Part of a small language model's weights.
Size: 13 layers, width 224, MLP 896 squared ReLU, vocabulary 8192, 16.2M parameters.
Architecture: some layers without attention, hashed n-gram embeddings, short convolutions.
Training: a variant of Muon for these matrices, 369M tokens, 5636 steps.
Each number is 500 + 50 x the weight over its row's rms, rounded and kept within 0 to 999. Layers, rows and columns count from 0. Numbers have three digits each. The size before them is the row's rms in percent of the matrix's.

# down: layer 7 MLP down (transposed), 896x224, rms 0.16, rows 402-514, columns 0-55
# up: layer 7 MLP up, 896x224, rms 0.215, rows 403-514, columns 0-55
down402 105:391485505466487517575485513473491561493527527470516626484477536527514427470545614495534468377496548371411496567460591506538535475499547463583504504515457472480462378475
up403 102:446554432473449455527399508435544577519448625530494501567444541589453575541521542645539400575534581598459486415426491564505532418452550502416496538524522479464583467599
down403 103:536472581512531458522380454484479591453581467507450379574477491452453585588497533497519580522474628534569507508499504493515503448528475619497474502540408506534508542552
up404 097:476461533409470527562539527580462474529506477503457534527522445597509573465535569544550529521587552479505417559537541449466444550523511489581489482505472507521452466499
down404 099:540498446566556396492474417425461545583495421517567533580447472537556519559466497559478495466520492418490481462509488540536509524508543545464508491462568502460563465452
up405 097:494559436485552453437569550466562461464537505571523435578539507555491551460512477485559552630477507554448452434528504464464522548485494404518496489457484483540479601540
down405 092:533515593531408491384551520441604518579521514485422489555519523433558548498550556569420625578470505387538485576524516530543564539482508481610587490462507516507582469515
up406 105:564530432495421556529480561483490493427486574507498408510381480473486519538524411565482509453402479513447548515446458468537545473558480449544444587605543465481479557545
down406 099:412404651493414633514350515531652420495533581501527546493519508489455433518532457561567491553514562477532435469473507524515502467532540476526485558479544450546504548461
up407 108:539458501526468530528438440443488545506470577552500551417524503586435548600493472430523578597472527437538386501536598480456525459570437472479464466485471564439392476509
down407 107:466504542443412470557536454572527487499414501467539514552502546561573515561443542463473516578570473508466524542553459553475538380491477499508463419497539472459448514453
up408 110:491453462510423543465518549554436530513548518581481565468493512377503505370521560563519391501505480560406476573560489416447431460479539443562557485449552437530495522515
down408 113:570478503513423451481549386489564516424550544524504407505466602485514498492630545566540490558498459594512516535544513516532489488439473544494386496520525551424456489522
up409 100:450497513482478544529424502474414531537540477474526525593511557549472557435562544485478454473553565499578594522471470472493570523437404564506504477440441473524603528503
down409 102:526416488439444480520528404419497565427434385574602545565482543493480479458539541479555451488547520409493518458602497565474446564429537528494501394461493468488570504474
up410 096:515525498594577506561563505527477474632473493588470516507448457538519515555556517585463582569494537534493523529469503532594583498609476424506482509508436416577411460488
down410 095:534505522562551465531536563385582588513527458536522501392524567470572507497487455569493526500539539506510582568524461501368449506493552548523537516490490614458625548580
up411 098:552523488530482547421430456461488478523542615417529410573485559482371531465567595455489498549484654531460475504509534465517505473532565474444568469417519505456517621507
down411 100:463545487341449442554642515534614455462401503522527568467490437528551482539420462458617511484497447534509414584417519566543514486476502471504472624537519518445499489465
up412 101:479536424519501621478499455572484505555347561413523470484564448540518576455522549494568462536471483496451474450495468543388535527584528374524497458523440491422460467561
down412 097:516594557526464526519426506496553541500522456501390533521501466452426420653493543505495432415563554484551510494529477526455567533467492488565546460471576519440461553503
up413 101:571592430515442515416595583492493520531542493570604530503506506603455508488513547520605445461505554556417568597431483581450435557548568487427491480430485600462409415535
down413 101:577447536529437510592508456575452434670488470519476456479596477532520494476498568498515513447535531443517507546373581476546552568450511517475509518550441449493541536562
up414 097:523429488516468509531499520444500503421497639536482508603460511477579529500503488547604453585434529442458565549538460589541463546533456472450480608462403520459532484470
down414 105:568482501455534476516515580449461450393533532552508484512510399495422529491525513487564521486480452457449413524551484428568523522421423455568515521496517455577546509595
up415 100:471494554476474477537547458462368451448503617538498678558605470531512557519554511458495498520544442482509486457488446434535474551517544458565433574523466538511540424538
down415 100:443492496497542499486583492550535561542459477471508477592448531495492512482460542436470541560478507518426462408529548424492490459469475514556389545432544550488514547560
up416 092:585509497507445387490492551490542630513552490456397519541543395546502458537416521538457503513502581524450383535492428504531507481593530502466575441481413440411499508558
down416 088:439485428467486602529553505563485485547499487548525542569555557424434555577598506450557443511561418487458546482455433516535457505492533490473434528492544535477505487481
up417 098:494529468505446585606520529453476455540494466477552501590471483508486381513424470476464484465576417428518471499483575478465456538519559500598501465572489458578495520452
down417 098:453404430562505438526449514587532526449535448476494526464534511494417496465486563425498563459472482424536446483431500497530528504493478475600496472563519543474526555574
up418 096:485530541516526534492475539584476452508568505520551387509401488536507450519500504642495434509591535506481492422407445515527417450438478476507472544460474548455488437433
down418 092:541508514486566496439575500474541514610453525550522513528520500458398552581472480503514507505633514403389489520441557454491423532522473500575547451523461484541520539546
up419 101:535606491597504408474537543473537507508578465402509638535547545490522508515553583511450494399383463468576450460464444454537527575476431490418563495401459443427492477510
down419 098:499353462541464590482536535591453612571452498514446436461552526490511563540516431562599442498426521580454495558512486447591474504507538548520482522507577471483471440579
up420 102:508525547549498481504463487510531501563482468485444627466506544459462518475544416554576460454448502483561443468476469491561435557582462534465556532491480402447414448544
down420 092:562512430538544514485470495446598453560482509474490416471510482575485507552476565628623512481495516437484521420491429450530598479531479518423494409510437463582457571539
up421 100:513506477489429448509520466528527513548547482494495503502463516546534536444468421532447497466492455447500470506483642466399474537560591534383445563460419451549429487509
down421 102:506453450604554502437480508511514577503495519447567404551547474391485468351525544521475572554507514505548540476430502562496570489471444515549449432451469498459473583468
up422 103:525523557470500508586498516401553506534497525514409485487488497462415431393471574473503481596500474617501448493537483448479514513509527548516430456398568513632616509495
down422 098:519513556508542432431531366614445583488465527550495423494507483495592388538455554509504504491592473487503515460458504487516553563497463503564549577538542466422511520572
up423 096:523469540533433395508503465438541639435551511558484513483489450434458519459583583456520527548470498506472545544441446468468439433475547442509541508472474462539563460504
down423 102:453571461519545511506405549546494462459513539521466528441552463493485583456539578505476456482495526485479427530484541453459593483561544425531514516452450500594505537417
up424 098:511502479508489505496482584556549492501511514433578475547521495516522542491495457537506509476550496607415546547391444427508551355638507544521471544556445432532524540448
down424 100:512494515502407490482435555513497479620463474490552615469525463503488525492463460455532466427473546470476376488537485458543457489537413525503595551579543493597517520532
up425 091:503579518517566495451482443485534579493429516542422582502540482531519564398477432534465587536467460539416473458496504492476592520426514488470370563505533433441570545529
down425 099:514486413488406592462589538520491542501458518549503501487524580418555406432441471419561555475535464425483563507484512479533476488505479417578572545461537536598396508521
up426 099:569569432444441459477582447464493467459603492492445491515424462494459425441404467510496546631548491562556526426486591458473518469557561420457478491432459450507540451426
down426 103:429497552524419460557520517579497474493526499575514443568600456510518487636437532499436447557518563538550507488505557488527491455692539500504459455452462506534423437445
up427 112:526506483399552507536558513420422553395434504477498524540601417564509504531477549443461509589529570487499503460520482509544498401545471420493518534421533596523526492476
down427 104:488517536493572500544504539487478607447539484504459532485476455552559496470486542418604468477546530534535568544528437567455493494537484553505514511412534452505467478592
up428 115:631550505523569482462448445468455494513523523477424553513491477537487550561420555497542439514492581470414437492484407480498526423558484485495423504468597476418545509476
down428 102:478361469524438542531421501494370467464500538467502553552560510508518372534487545531414436544436527528649539564550521516502499502524479455445535536419440438456535465451
up429 100:523500476503538597477456486520470422580570482579581468487540582502439478517433565556598473561420505450521473488607492494477520569611424450571530552471453552492569447564
down429 100:515490483604520429349462495512570495570578512512520544488495439470576495481494499465443468532511465425534468495520464409488472491503575547458509491604497441519468526403
up430 108:484458477423532505541559369409583376512471466557567481615456488399521492533584518526524511509561449514510559552444500533548479539548442403477452557519561457485502457475
down430 107:493511480557523520595423525434539449444554462472433471501385479520470535474523454442461557515490512537506521485498502548565491450589449582516585519411510488528534587607
up431 103:449536443489512534455477548395510488494539533480505498507527455482490408565522514447567506446570438497469555512496519490446547482493586456502454499520479535485581503619
down431 098:504481511606484498543391457502517450482511541492523511449561449547492502598535550470561589453449544463489584338625453513474523519442487473429394481490502571445539530494
up432 107:477584508508436454430519538422479551472576447571490430523525497478456485483490476512456493511529549465506550462526511497509451656428493485406553550497504472574388531506
down432 103:529454463545442520472536423499567432462580490475450494431520483541498473511479574579452556483452526509457463522485524573458526519539402460509536541476461480541522519451
up433 093:549435477538449553502491470533428484530412460523550476516476463392503500502507470544444444442557483435434502481586578485516466432394491494473494490475519465487549537424
down433 097:484550499578395535520455506424677530522487449558473498438472627444492503470564567471475518465432410551571496435514518560538481409545496550610465442517460493510436497589
up434 110:520480506542425383473523580389480506486467492524505525528472515575570548550501536458613517535481527475571396518435506494452488429440500540518556483447399563548568495539
down434 099:479415483477541540483559477518446451464486501593530545488565415542447514432497478452526475494413554462573580485549474486513397537354482477474568491482480468450431520452
up435 103:487515595392491551475460538505490520440493563508443517498551522526550497450535459472526529442511490491405474569504401475507586452507489477568510490437438557514443465482
down435 099:511465513544455456462519527566559400508602424504508531566606363558477478571491466466456418443481517497492451453435534587477587464511402475552510454585554563427426510561
up436 101:468432516431551479445458499472450583607489452486522417554469490439455558497533513461531578500523496399445548489490523451558396523547464529521518519433458522509572522486
down436 100:596431524484500521539415558397516375487491510472471413478504541556540487495507478502490550495553539409513548422537434546504502417544445536522477568517503546413519461497
up437 099:546575508466532497443547513434459491495519592429461512406473530511531478554536450545545517382438467486541500457497478445485396448485476556549490472454548531515515494474
down437 099:457537507458450451475473462502388630460566487460540467507505453458514574511581494487555600447455510576556438521462450445565526505496556530572418452529564551420414509492
up438 096:338505482470444554427533373552446443404450464499516527416456454458572484468509537449380520510432474547557500455508402445551493438493464477470578547585511521465502589535
down438 089:591500528535555425487521615427515540551558425491447504585573513446454513534471537554534341492442546500444482496473576556565535532506404427507513476540498536570433459460
up439 104:483406522558496450503554520492395535569558540547518471439522519494527416462588541493435510518533426501393441431501494504483496495481540456446481477354404467381468479440
down439 104:504460612487477553574433455515502458486460573488411536557410529409403453463433496390518459450477446483421487443427539511465452578483371532515524461531554433433453489485
up440 108:494508514476453491475513528616471551393454494571425435518454513484487414460531456527497473535483447435552523492549493514560508495566521470555496616494476462603454554568
down440 100:581526482513582492501515518410572609585576627551446490586376545538501486570501590527462465437595498566553582429514577528544526490439485440519518489526515541472513416473
up441 098:491514480567518441512494463418596496560482483617477397540629539453421430552498489442574574498460477505529486575468402430388466478495476515467509473439538545523467500574
down441 094:526557308556479516507460502466484547447537476532516412519585491484491492441434494467537426528442470492510578502550432552533652474434509390490544468378538481495564373481
up442 102:411531515434572461508465481532504631639570479459531499473516577485447514508497506485480520500470477482483513512460526601559512570608561563489569523467561412565474430390
down442 101:561530568506493503508471570501441472608510519602490510507633472563501551557495473487519463499469430490426501564490527468518537475600493477544525487435533509496550529477
up443 108:413489521440423472506448524500588484412441543489544503501556403531463565491330460503480414593530590511496500477406524524556469484504532497478504547472451500513526533507
down443 103:551526529496545458559596431515479460434425508478562481542517485569624524417542487496503546555501457623544442527504450447559494531564491446483486567556513451524496565467
up444 099:457483523527483425506433461453426538492395515546461505453496493467460521481428562398521574563483354615498394485475508494524577579528561600458485525564482584446479561511
down444 100:472484460517525484527542549504518559506465607519601550513510496519515543554554533522487569452406396495447428507584460431476587557555505535494450468494547556440501519431
up445 106:544583597528517372531541483551409472538530398513490498506470491517481461495514527431519500420588533593461551472499449487550469591451466464441548510498554438534464483543
down445 104:473437623591438564506408539462524493474499517483578556485570445531479485424480452537496483485431453525549548513560485459452449477503496384505540525448469504537492632554
up446 122:522534493424419609390607555544396564495508538504526495519505439465493496476497462517564474511519514455570567451480535492451491519488536445537429451573567455488493485501
down446 115:569604528508450539444550486506562520596419512503529484506436609454482488520512500522483516509495512520516495526570484502497572491476529430467492450548548407514493494484
up447 100:502565455506479517528446414653536569482519447467559556481453414428444486528530517543431529568501457496519634468454493496421523435589425503537511459486457541495583525488
down447 100:487439476572540471475546543529459546517454573428485534449449395538518537426485559436547418494509474505551440511406585467555448513486519525482498513455413482470606570468
up448 093:510512512558533482476491498433458607507481416561427483536489469503508588455494551537628500435465464463560376449533546532494582518479536491493525498474458555525523577462
down448 094:463445567551463514422510624579578443568439574568416517419572460437562531491568549526464524439522561438518537490442460445397436557486505492558554534480473462489500575457
up449 095:501474392522412450510411424609473458483444502524564588460488510492582512498450514529456521481491431533429519545454397546514565526452499511532456536509483490475581401513
down449 100:470480534460465557482481592448547611515501464506456497475567490593463468559454557489506505480552536476626550611472558473512462462605526498468500489491477486512532437519
up450 096:516457585443559500415406448509467565644522451464651461494448507481570502493538540509548514559528522534567453507558468541587445519451564508470496524475513560471486500503
down450 105:422508441483425521605487575401555443531461490492431469513451460478513523483534437437497507440448428451505471530486498442490552523483501496486487485576510562529553527431
up451 103:423526434426491514454492492499562556475528507449539488502458529513518508528480479581449483599542553566462509483552477649400454430562513504465487513542550492519476472411
down451 098:534491432519494435565450504587546514469553495527556474491594517538588454490462549433471488578583529548464508409463497527536479482546571453518478566535485502454530506457
up452 099:413588435582468484419459467569578504489546529587561539534510499499415495447477482571477496542463528629497479522502487488510462433527466586421531479560430567465483554405
down452 098:625445413555500551486505515495390411560500436565446519495504564468528523537459465469384469608493464548495547529504557395481489459455466506543429456507476576459551486577
up453 110:530516544348501527523566501535493471521462542523430445509430546524475504443487488502591436515589502463523506547373616446481560499471483470478474627468487424551470557550
down453 105:479546534554485478424514484447674535495571570539491454571421560475488472470608506468582476446494521551457580455486493569532515456605468505461495555538564488526450570487
up454 117:484500589491512399559471426414561413583521517521451534522547492482507485608527473570496405488566472448535436540464510466565573522557501570554562432560535420553500397437
down454 101:434532437307667473546456478653471492478557450512413455566486497474430556395436483465490497480529473449529435463444463525472536480583502495491513425580520464464538589513
up455 098:552475489486433501485525441476513406408582420438456455451540450528407513510516458441483455433421553472500488456583505540570510539537451471562526490463495478581486470500
down455 103:482534555476521468494486562468474611593402531525483519545466477462570382536497612549497512469481495515522505535509571456508542545451519505435435540509524432417487518479
up456 099:560537471432453508543433501500509521490504498533415483512513481546476497516509519509534510490506563460507478520525503432499467485446444439620571423460543502545575541463
down456 097:459567475565536564520510549551551495472492542508516505485576365532474413501478569506475563509620609426499549543478495528470551476459499476546546516460458483503557527536
up457 090:522508410480582525500526444456430446503436534549457502471502508453531494506499607510464447499516481538537403494573614499420492497596447590417513523443541643555482470541
down457 097:416469433537488578553482522509504617438484543611441421570464500557452557443426494460457429480467583571593503464437421502568584414501498474584453640531507455524418471482
up458 099:517485466437540519391547495525488478565525558423426407500538419525565562507507535389480459462391499457445486498503525526444554566476518513498529472426535487407499537473
down458 101:524537534526395470623533416570580483484517523540469443485522439589508466539432460526412527529449441494483504530515527359513481410557470443572555455600558499530496548473
up459 102:502512457488491511508453565483534547423505584520450421530510478489541512485543457449399666570457474552456539521551543450543538538479506500526467506608611503501525501567
down459 100:512418501523448525466534566501543551534527445484438528587519453476504491518502487513450480564443506459561524530471462428540447483530425544493542391529413453511499497549
up460 099:415485509491409473486571418511405475489515514415500454490520545498442503542423474532456601454645485507507484537601589572554513411537555494567476528439539452488444513497
down460 101:513511549558655468507412452544474490533505448483478547551478431389524550557566527537583451505618406439564405434506535463500452447468449519484543470528474503413409451510
up461 104:452455601445477538549474475462524365599366502398549452468468524504485504529439453503516542503455439507548463477492459511481495569553475500484468490517504513442509591537
down461 092:313585495485544481498461625517530492406469386453466555504549453561471392461507490554553467544472552498509524521450513594458438499521514577438581437399518628471534499483
up462 105:614603396507475399551481495491539516543357493489467450434569612516566452463441604532599538466491489516480580479532574470453533493610551441504647420487477493480507501507
down462 102:521546436499497524473517460535514488506458424489616509502460601562534531494486592497462468524447475412509464415540451543533529489518585529547517439556387556480494453425
up463 104:498553479604550510533500450459466467446486397472588462516436504510431512569504502427470415432515478436472453588457541521398587418575540435533386469459489485489509457477
down463 100:595474466538455531508434553512559508466482424429486437571562566493404511487391540469478501530515422474497533468499575465534507581516528510529516481498402512509401411515
up464 092:551586422547495665471498484583397380528488452493480464526513385504587425540490573402528506536425562527436495414420584449483453499526489503510539536466426457505529508526
down464 095:544533466486588422529419498406444597512548498408540500543550514430520483618395542521513469518485471524517434488506544441477497481523519449526546510497458404489498506444
up465 109:531585440518554528465572586494466544618522483451442466563468525511460553462496522408427538495430530496402483480511524515476509522564502481473486567452479509569531505515
down465 105:596560505500531449520459510428559452571457543534485422549505528554468502438540455518467510569475563525468483471462582558545577524398504448506551544526418479575575553503
up466 114:538433403588547481514419497559543525583424399504547472420480452496562546472441432502434495454439509433529530508507496481523503542623452373492603417493460486532433418532
down466 113:510430429483512419497450522490585525520471528432474502549372555466524581597393497503527546499575474469521545465509478557503467470474428445506500510547534525489514410552
up467 096:516553415499434386622595539421498600462443590478548510401519455538520420507458489574558433457541523487583421501467590417490449475552502417448528533585496545506555462552
down467 094:436479439506616563473414501531486423499487510496486503470561467532588471525433555541450453522477535470461520590516519603458502554557439464508519384514584581485532549496
up468 106:565526499560556560609486460570503569465474567468565529443403461465475485502522566461387517502463481556507547507496542397467431468417487502552502529478471434531455528585
down468 091:440487530379577498452390512470515351480464465453458515499516546459530436367490443492505454501477561516533446484476433499617516425565512459459478475446513441494466457469
up469 100:438564443532500480552455474512503452470480482512431544484450495520599514449569497415418346504525446483491458453589506405488438587493447429475559487534429426541519472473
down469 098:495451573558448543435525510527564452528432450650464546537510542453586547470552433522508367479461592503544464523473570508421489467520513488551376491527489595514508495483
up470 094:454522534426601441564573512574502528554473524505498545492475569500546579417499588455533461443543519541485533463544526466440498431579570466416536531512454406516521579416
down470 097:463532424576470463484392568473469614449514521499468538471523521517462527453446567555457492519470409530492519520508432521554478487497550543518493508502555460434549503485
up471 096:535511539459543585483523579536392494553581369503492486391500466531640506613460502480555539491468524496522494464448532449570400539453492451544501478442509453557491560506
down471 099:479481441501380570483500389414559507476483514442509455500479482467547558367507562554546564535519561523505479464527522454499490542478519481507560423541545477456620492376
up472 096:547584468507471546426485572470460481553561557534531512395570493486523417527438545465629427531536494401487551518532531583545442516518482550502554577450425476443501532508
down472 101:538525442425423496581494371562614598456407522546449435424426439493494473650495517437496464431494502481534528443545481532473559440493496543409468495549512456471576509574
up473 110:489521497508433521462482505506485424480515520457473545521490558631558522572506446542529444483482489574503578437547543502440546525456618479368506525499489515540463543510
down473 110:460437451600567460540541480471461478447498581446460482554429418511525538474470416584610585522503470457523487448437534464468534489577527587498379459483543490612444453486
up474 103:564558475604554413466485463508472515583531502540541421531522459503480433505588438470466476534568543537514434553515495513516522564554418559420453565546549473632470479515
down474 106:513514521559544513440520542453517482445528405529527402463447464517484497506523513464458435514502494442537481487490502564490519611450467617512493536551486506488481407525
up475 095:484530519455562478478489432535417483518419474436618480458598507481571523519601408530533518429450531496548519545526541475567413449556452527397503497457540582468465509556
down475 104:560470576471493535491439629562485498546469499404530418454467512488396481461459434574495523429422542534481460545454511538539480519442478545549514454496496540468503467469
up476 099:503589404525563523506531510582413514475545486578559553434347487515438510570578472542534509532505461704430522478535517547464471592484468412451464557580429576420568447513
down476 097:578545466415505492442398506463458537495433516475516439560598506575480431548491532603489434448530522543490436547422514469602600553579599583523573505607446530445487500557
up477 096:568522452537484427483548453586498528482441599420566609486453495553517471539516566516511602483448533513447600500474576499547498525463523470606449541492554628553521545448
down477 098:346404511426528556432410537521545425407585449545492442457511479506511489500358477406486513427455470534426500441570566574488481481478444444547516519517504470526541501470
up478 108:483460531500465474453477494394478544475405607376465447477508509500591554517456420487533491497626515569473462552458514551413519524571425521461520444443478447504430476488
down478 107:456497468513495470535453511519493517535487642529456527411546579531507504424516543449526452580510522487489510499527574487471523427437538489500539489509537469514444466545
up479 092:464462464528578498381519415621575480427442427550581436512575432511484431511468502479458449462408441509522547581442539631432498496475488575355550557464572580557455556511
down479 091:540496483551467455515445554526483589571613498469451468434623527513600503568473548538557533516617575446439436531470504469478449484521424499533547582436536472557611474484
up480 098:469460505554506467489445459428449554478438510512497603513456517526538510406580481504427394428388476538452575547489482499514419467496542501575496569471488436519455550515
down480 097:490440416461510488483526576530483543496553479520507505453504566495414453584523541446520471518517577497578541514569514564524495579513533439485491416438526537548466551600
up481 089:499519606445539501453551550470520495566461532493478472512526471449517546472486494503444567471461453551514569498454608492492515476593446490478428473433515549482515489504
down481 097:513498487520539502521512470571460453432565508447503466489548476501513551513533467595546550442524555501521526520504495593497536486539540516482546510580464579492518429602
up482 118:470553424537540429499456450544414531453490468455485486443463470521512463484498536444485427453408488546530476524542637568508477479495454467519521503451435433457491455496
down482 109:452516529465430558545415508417460399438524494398561563565567500450582429410510521533485531436407438471535551468514507525459419517519532533552562447569484424528552481472
up483 088:454612449577484458579486401513483531447497443454476499551508472567490438548483505468491541458555516444581522548489461523535561494422504499462430483434454583536549512514
down483 096:549501564456548501440445538465502574470452534532533508570512530554543512520469540512513435528559469561486505477493517535537460460570542395445454410494457490508498507476
up484 099:488529491513611585488481572531400516524515440392564509473563362502471485594463495501482480423497525432522516417492434515597514446406441398493510589467466504512566503565
down484 094:463562515497521431638450498506591358517502524509475590545534504464479500526546456467410459485573539502490530402475469511462512533424488544527489549543561505502647490523
up485 097:505508397479428450425550363445515504466600559547473557415566463509504500509462482515541443497510443479532591562524464575447552439502477530436588471504532490537552430556
down485 098:486472549444518472559491457589452463484569481489473489431549573572519458488464474519560453496548483477522567546457532496535628513514495446594492613568494522514474533539
up486 109:553613446460550453509543490504549565570478481492468525535513489472509483395517484428572535472547499510514485583468557498571508450572537550536521526472490365495460489426
down486 102:449450554473528541477463586464541525553460558508524600431560500373494461496497489457421500424495532496437509529549485490568511437528519571450563498513437527466464455569
up487 096:495439419517429388576517511519566498612405472505455513489513437587435528473512557594445466435457502524526565489497429433454554570514465524430501516423488502455460454496
down487 103:513556530441534497542571352438551509547541395543446481528427513549525459486491557522447597497399530427429473436540480535521527587436481489471463561501531534522557486463
up488 102:581513495508417534482534473492469556488573544513491485523481599588543409453511408532513562488484495481491479405504459546529562452401546504502525382484556519558567497479
down488 107:560478552411390512452487456601553471459496454563508469495584569531534563471492473467482457481472532495438486564576457663502488501498488511553540495452557505445503404529
up489 106:518526388434505394403477482452508595437523428476578506530544506514563494460557461533423536434494553602451481472615585498557428487508512417624514511431490394523458524476
down489 098:500460422488491502489453544501459454469562590487470530567638557473529530574541484517497513442536449547424443519571546564434411458522560585538542539476499479474535479461
up490 110:501547469505595596566438516631441517579497405436509579507455474561356476431533496543404554442491427393531466475518563389553485419546510501505607536544472430497553462557
down490 116:447547529594484492564506519509501419589581532469541537494560554550451544517408509614569486370561464466508557500490540418469545487469477427471539498573538545470478537460
up491 102:558429610474475543427465463507497470469530509574501503546396571475601514518512467507562495554617620507461554506485523480469366458548491500496471504492548545442546495478
down491 101:482554562565469483450522499432568497500423520483474542520585495558603495568490450552502555511478468569451576526440467519424552578590481542533531499579587515436577506452
up492 109:413599443491512485412562454484583522482538454505530509529511403556538547539478442556522474445522464600515484540568479539399516533492502538474453501537441534458571525478
down492 099:481565527467468474457583516498526452504474470516514515534568476394490485551523531495440473470490541486505533518559474559429508486521527517505533551558424501477390517414
up493 090:349498553309358681451488593384501551446476485488536467476546544508437485565527585488467539553444483464562418423480562481537494439526485498565456424542578581506509472495
down493 085:615571518652743296536612489564400495562480503472473538508531519460469524532505544503442440495508560500468608521455502486485541454507472504501548436464493572442469496625
up494 083:507528513586459501391519587353537582434517455607533509520558473490547451502502378554516499485433465626519500465549556450416495416551494536466488483450508510518543476489
down494 089:414501460465601477483546490532445334529484563433448577525536419369531530509552429520596446449560514506508516485513496526478569573512533498540467569465564477487520511509
up495 085:470574459520516494483375458572442569529454475502442492547530522566505446557571551453554429565491405539490447511471486485492494454504483445516477477370471484446526414468
down495 090:496550534502416479586564596402613548522443566569557567490535552506506486480517544456548553510555497581465494470554553459473521444453446489552388454468538553515561477438
up496 100:485455522358588509494532432429409523657528468507489506409454519477459495520491460477484525467414502445552561487431529548446477584551542526559479562536446422459461479534
down496 100:472559555430442490552549488460542505435489534557612497545479581462535470469641443521526577517540469444485561466462523532483574505476508534547536525516508454577533521516
up497 101:570481675442526449466471470524465443589554524444521528486501558468520512460455582544510504460485586527514450512515518527505496495464457551455452533453486529424550531505
down497 097:448396517582461509480432440471472524431541583507453530470567476516577473464507466518381419433602500415602536442548526554572465493487546493554456536481573528465435440539
up498 098:551495559525477532562512571456561517521556433436572527471483513493557454488367465454488468542536470499491513578472495564426428629432527543487519482513498497494557493526
down498 100:608541561537487468468446511428610494422480535464505480568476491492511537592502464470395554466443497502484532510466542537437513482536553494547422577476537552507549515452
up499 097:566485427512413533596501511436500509464491566602498471468438499477552542481556486508528572465448511502440518595449521517518541506516513488501412523542529576522565536499
down499 098:480499484572524458485455481521579468415494531541532492429619532460580446573394558563477461509518532443492424520415579568454482482520439505473438457576536534490457574543
up500 128:509379510442521474526417546550419341492557480428591522499283510578556537469488507502582512443572535425445526484530518461496543595530515563565557520535518495441541468496
down500 101:507666450648288420458486548400502518450459476509446464457826505541504515481504444465502490480524480419470493483456487452530503521545441575538471567517571464505551512461
up501 092:417451478533534513592398452438387431542529429617620424475525464567468447497550452487392530510465507531472451566516501445511577540469432469571533497553534466512469458442
down501 100:517567480525588497432486503600577585453577385406481517428621535443508567376442538420463626487526523501542552553431404506533455453513559505480432611515476501501504488483
up502 096:469430511476386556482582550508614458520455483475505443497481446495515440477440522466468524560427518556445519555522564496530513474398472501571438503536494553510528419529
down502 100:628512475531480428534413512587542450510489492530503531552500457514593467607450506531528499507603516570512459525543576537461431481492461527533488486530534494474515484457
up503 104:599543497472579496547456509428441555560494530593515422496518497471505535482475556542447481490492489531448472495549502462436454424479508528343566431554501488504477447581
down503 107:421533512564501512530448467521435395493508622354467561502602492522509480514468517550550538496507562543487449466511455402528510479466454456443452407486596572487493517510
up504 104:481376406551592556562571437506394488441401482524501556459463486421555482477445463503512503566524458484545599515433477577525502452610593472527550530432474475510484472608
down504 098:547588545555472463470564435522593559478483545520452412535446484441471514473444538495481508405465602476450500503507475445443489448512433412455456531370582533435519466570
up505 094:477530435513476470527534542491546554463515397505471574499468435468521520547501436571528515444630525575532508563514482493461439517472498467524508513603536451489467481469
down505 093:588559574534492460515540516542547553433514587494487521465434482527541495492519482527413453492571609601549505454458548503469439446472493536534501508484560434441488522465
up506 099:588464520496482475543485506467565544531429481496588498552511464616608500483498499534470542527541485522503437504460525409514484529470513519534534513488458526531406444417
down506 102:581483510480490351565571443520463395412402579539490447502613505455433531611551621568536592452576472491517512412518519462439528462595501533519412500525439513435488509507
up507 101:494504525645464493570468610541441522466582530498426489502441508434480459499582551543417530498506498504483451532552483512422509539499489443509495470483512536457525501496
down507 103:488518486531504538410497480405425550525594569479570424549510553446465483579492522540492437504450538504552622521469540522529498528537500455479460502520495453504499452535
up508 114:481481545464501530463463517662535551433481511451474488509551486438486524555537485525451477491452511394478529440532489470432474481586514533522543495453478407502443525550
down508 106:627504530543512425510513482493425537522488543489622472497477394441534501528508485431508508446578563460493460497465537462527524486633421627434482523475490414522548531491
up509 108:505505487563481545440462442508470467490514471449440495492416501446440473512452521492504498478532456498420593469509431584517514459584477449439478547467463567556613492401
down509 111:607506537432495560474530569527480477655434488379584586488511478482465478472558455444452525510470520548515448484530477425426513487505534427508440394500477501531464524440
up510 103:515558488389536492550510452479497464515551466627509475463490517476463466508525566490601525495525478538521361456505506385605452565497468430389498521580479450484445479461
down510 103:429459494511551465483524442545555382467525500486485462549374494457461526507387478439530492538483447520475577504569520505440520520481576510507461528436409506514489490500
up511 102:597508579519498500515487571399400421515536454449511421479493491488494526495527484468540491501445523468470437542464565426490561619491385383549485484591558440572506480510
down511 103:574572510478471498509481428514529436482436542522550498481428341491478538589553497494437462511598523518543407489506464547519519519509457517473457511507441468389435505545
up512 092:489458402483442491518528622497538594549504487438586536512555553512465511525493452525565424558437572515517520651537516569523590531468490480568473548551474468478423506475
down512 095:422595473478505517477536393461482471586440490528434525546476516590515572507511508527567541411547537567445551351476506561499520509470575481531558511549561526565466477543
up513 099:476456418321510618515575370539553390531449590531470510443558466530471466418521568472537540569438528559524559523460514496525490548498463405508512433489447443512398433529
down513 104:459526573552451417527524523408549499461483571492456518493493511452557531501453471481513492418446501474485517455499617554482588447435424486573469572545561535523579410440
up514 092:528558507414475465505468481438497496517477495602457466511578463524494605446481483432447520368459534533466502512550558522450454462522448458560432579542457506607473513488
down514 095:490424490567483539415471555615497535542524481537413536444517514425573513498417494516445369507521526552594578498568419509492441551546344502477554492537562520514525534483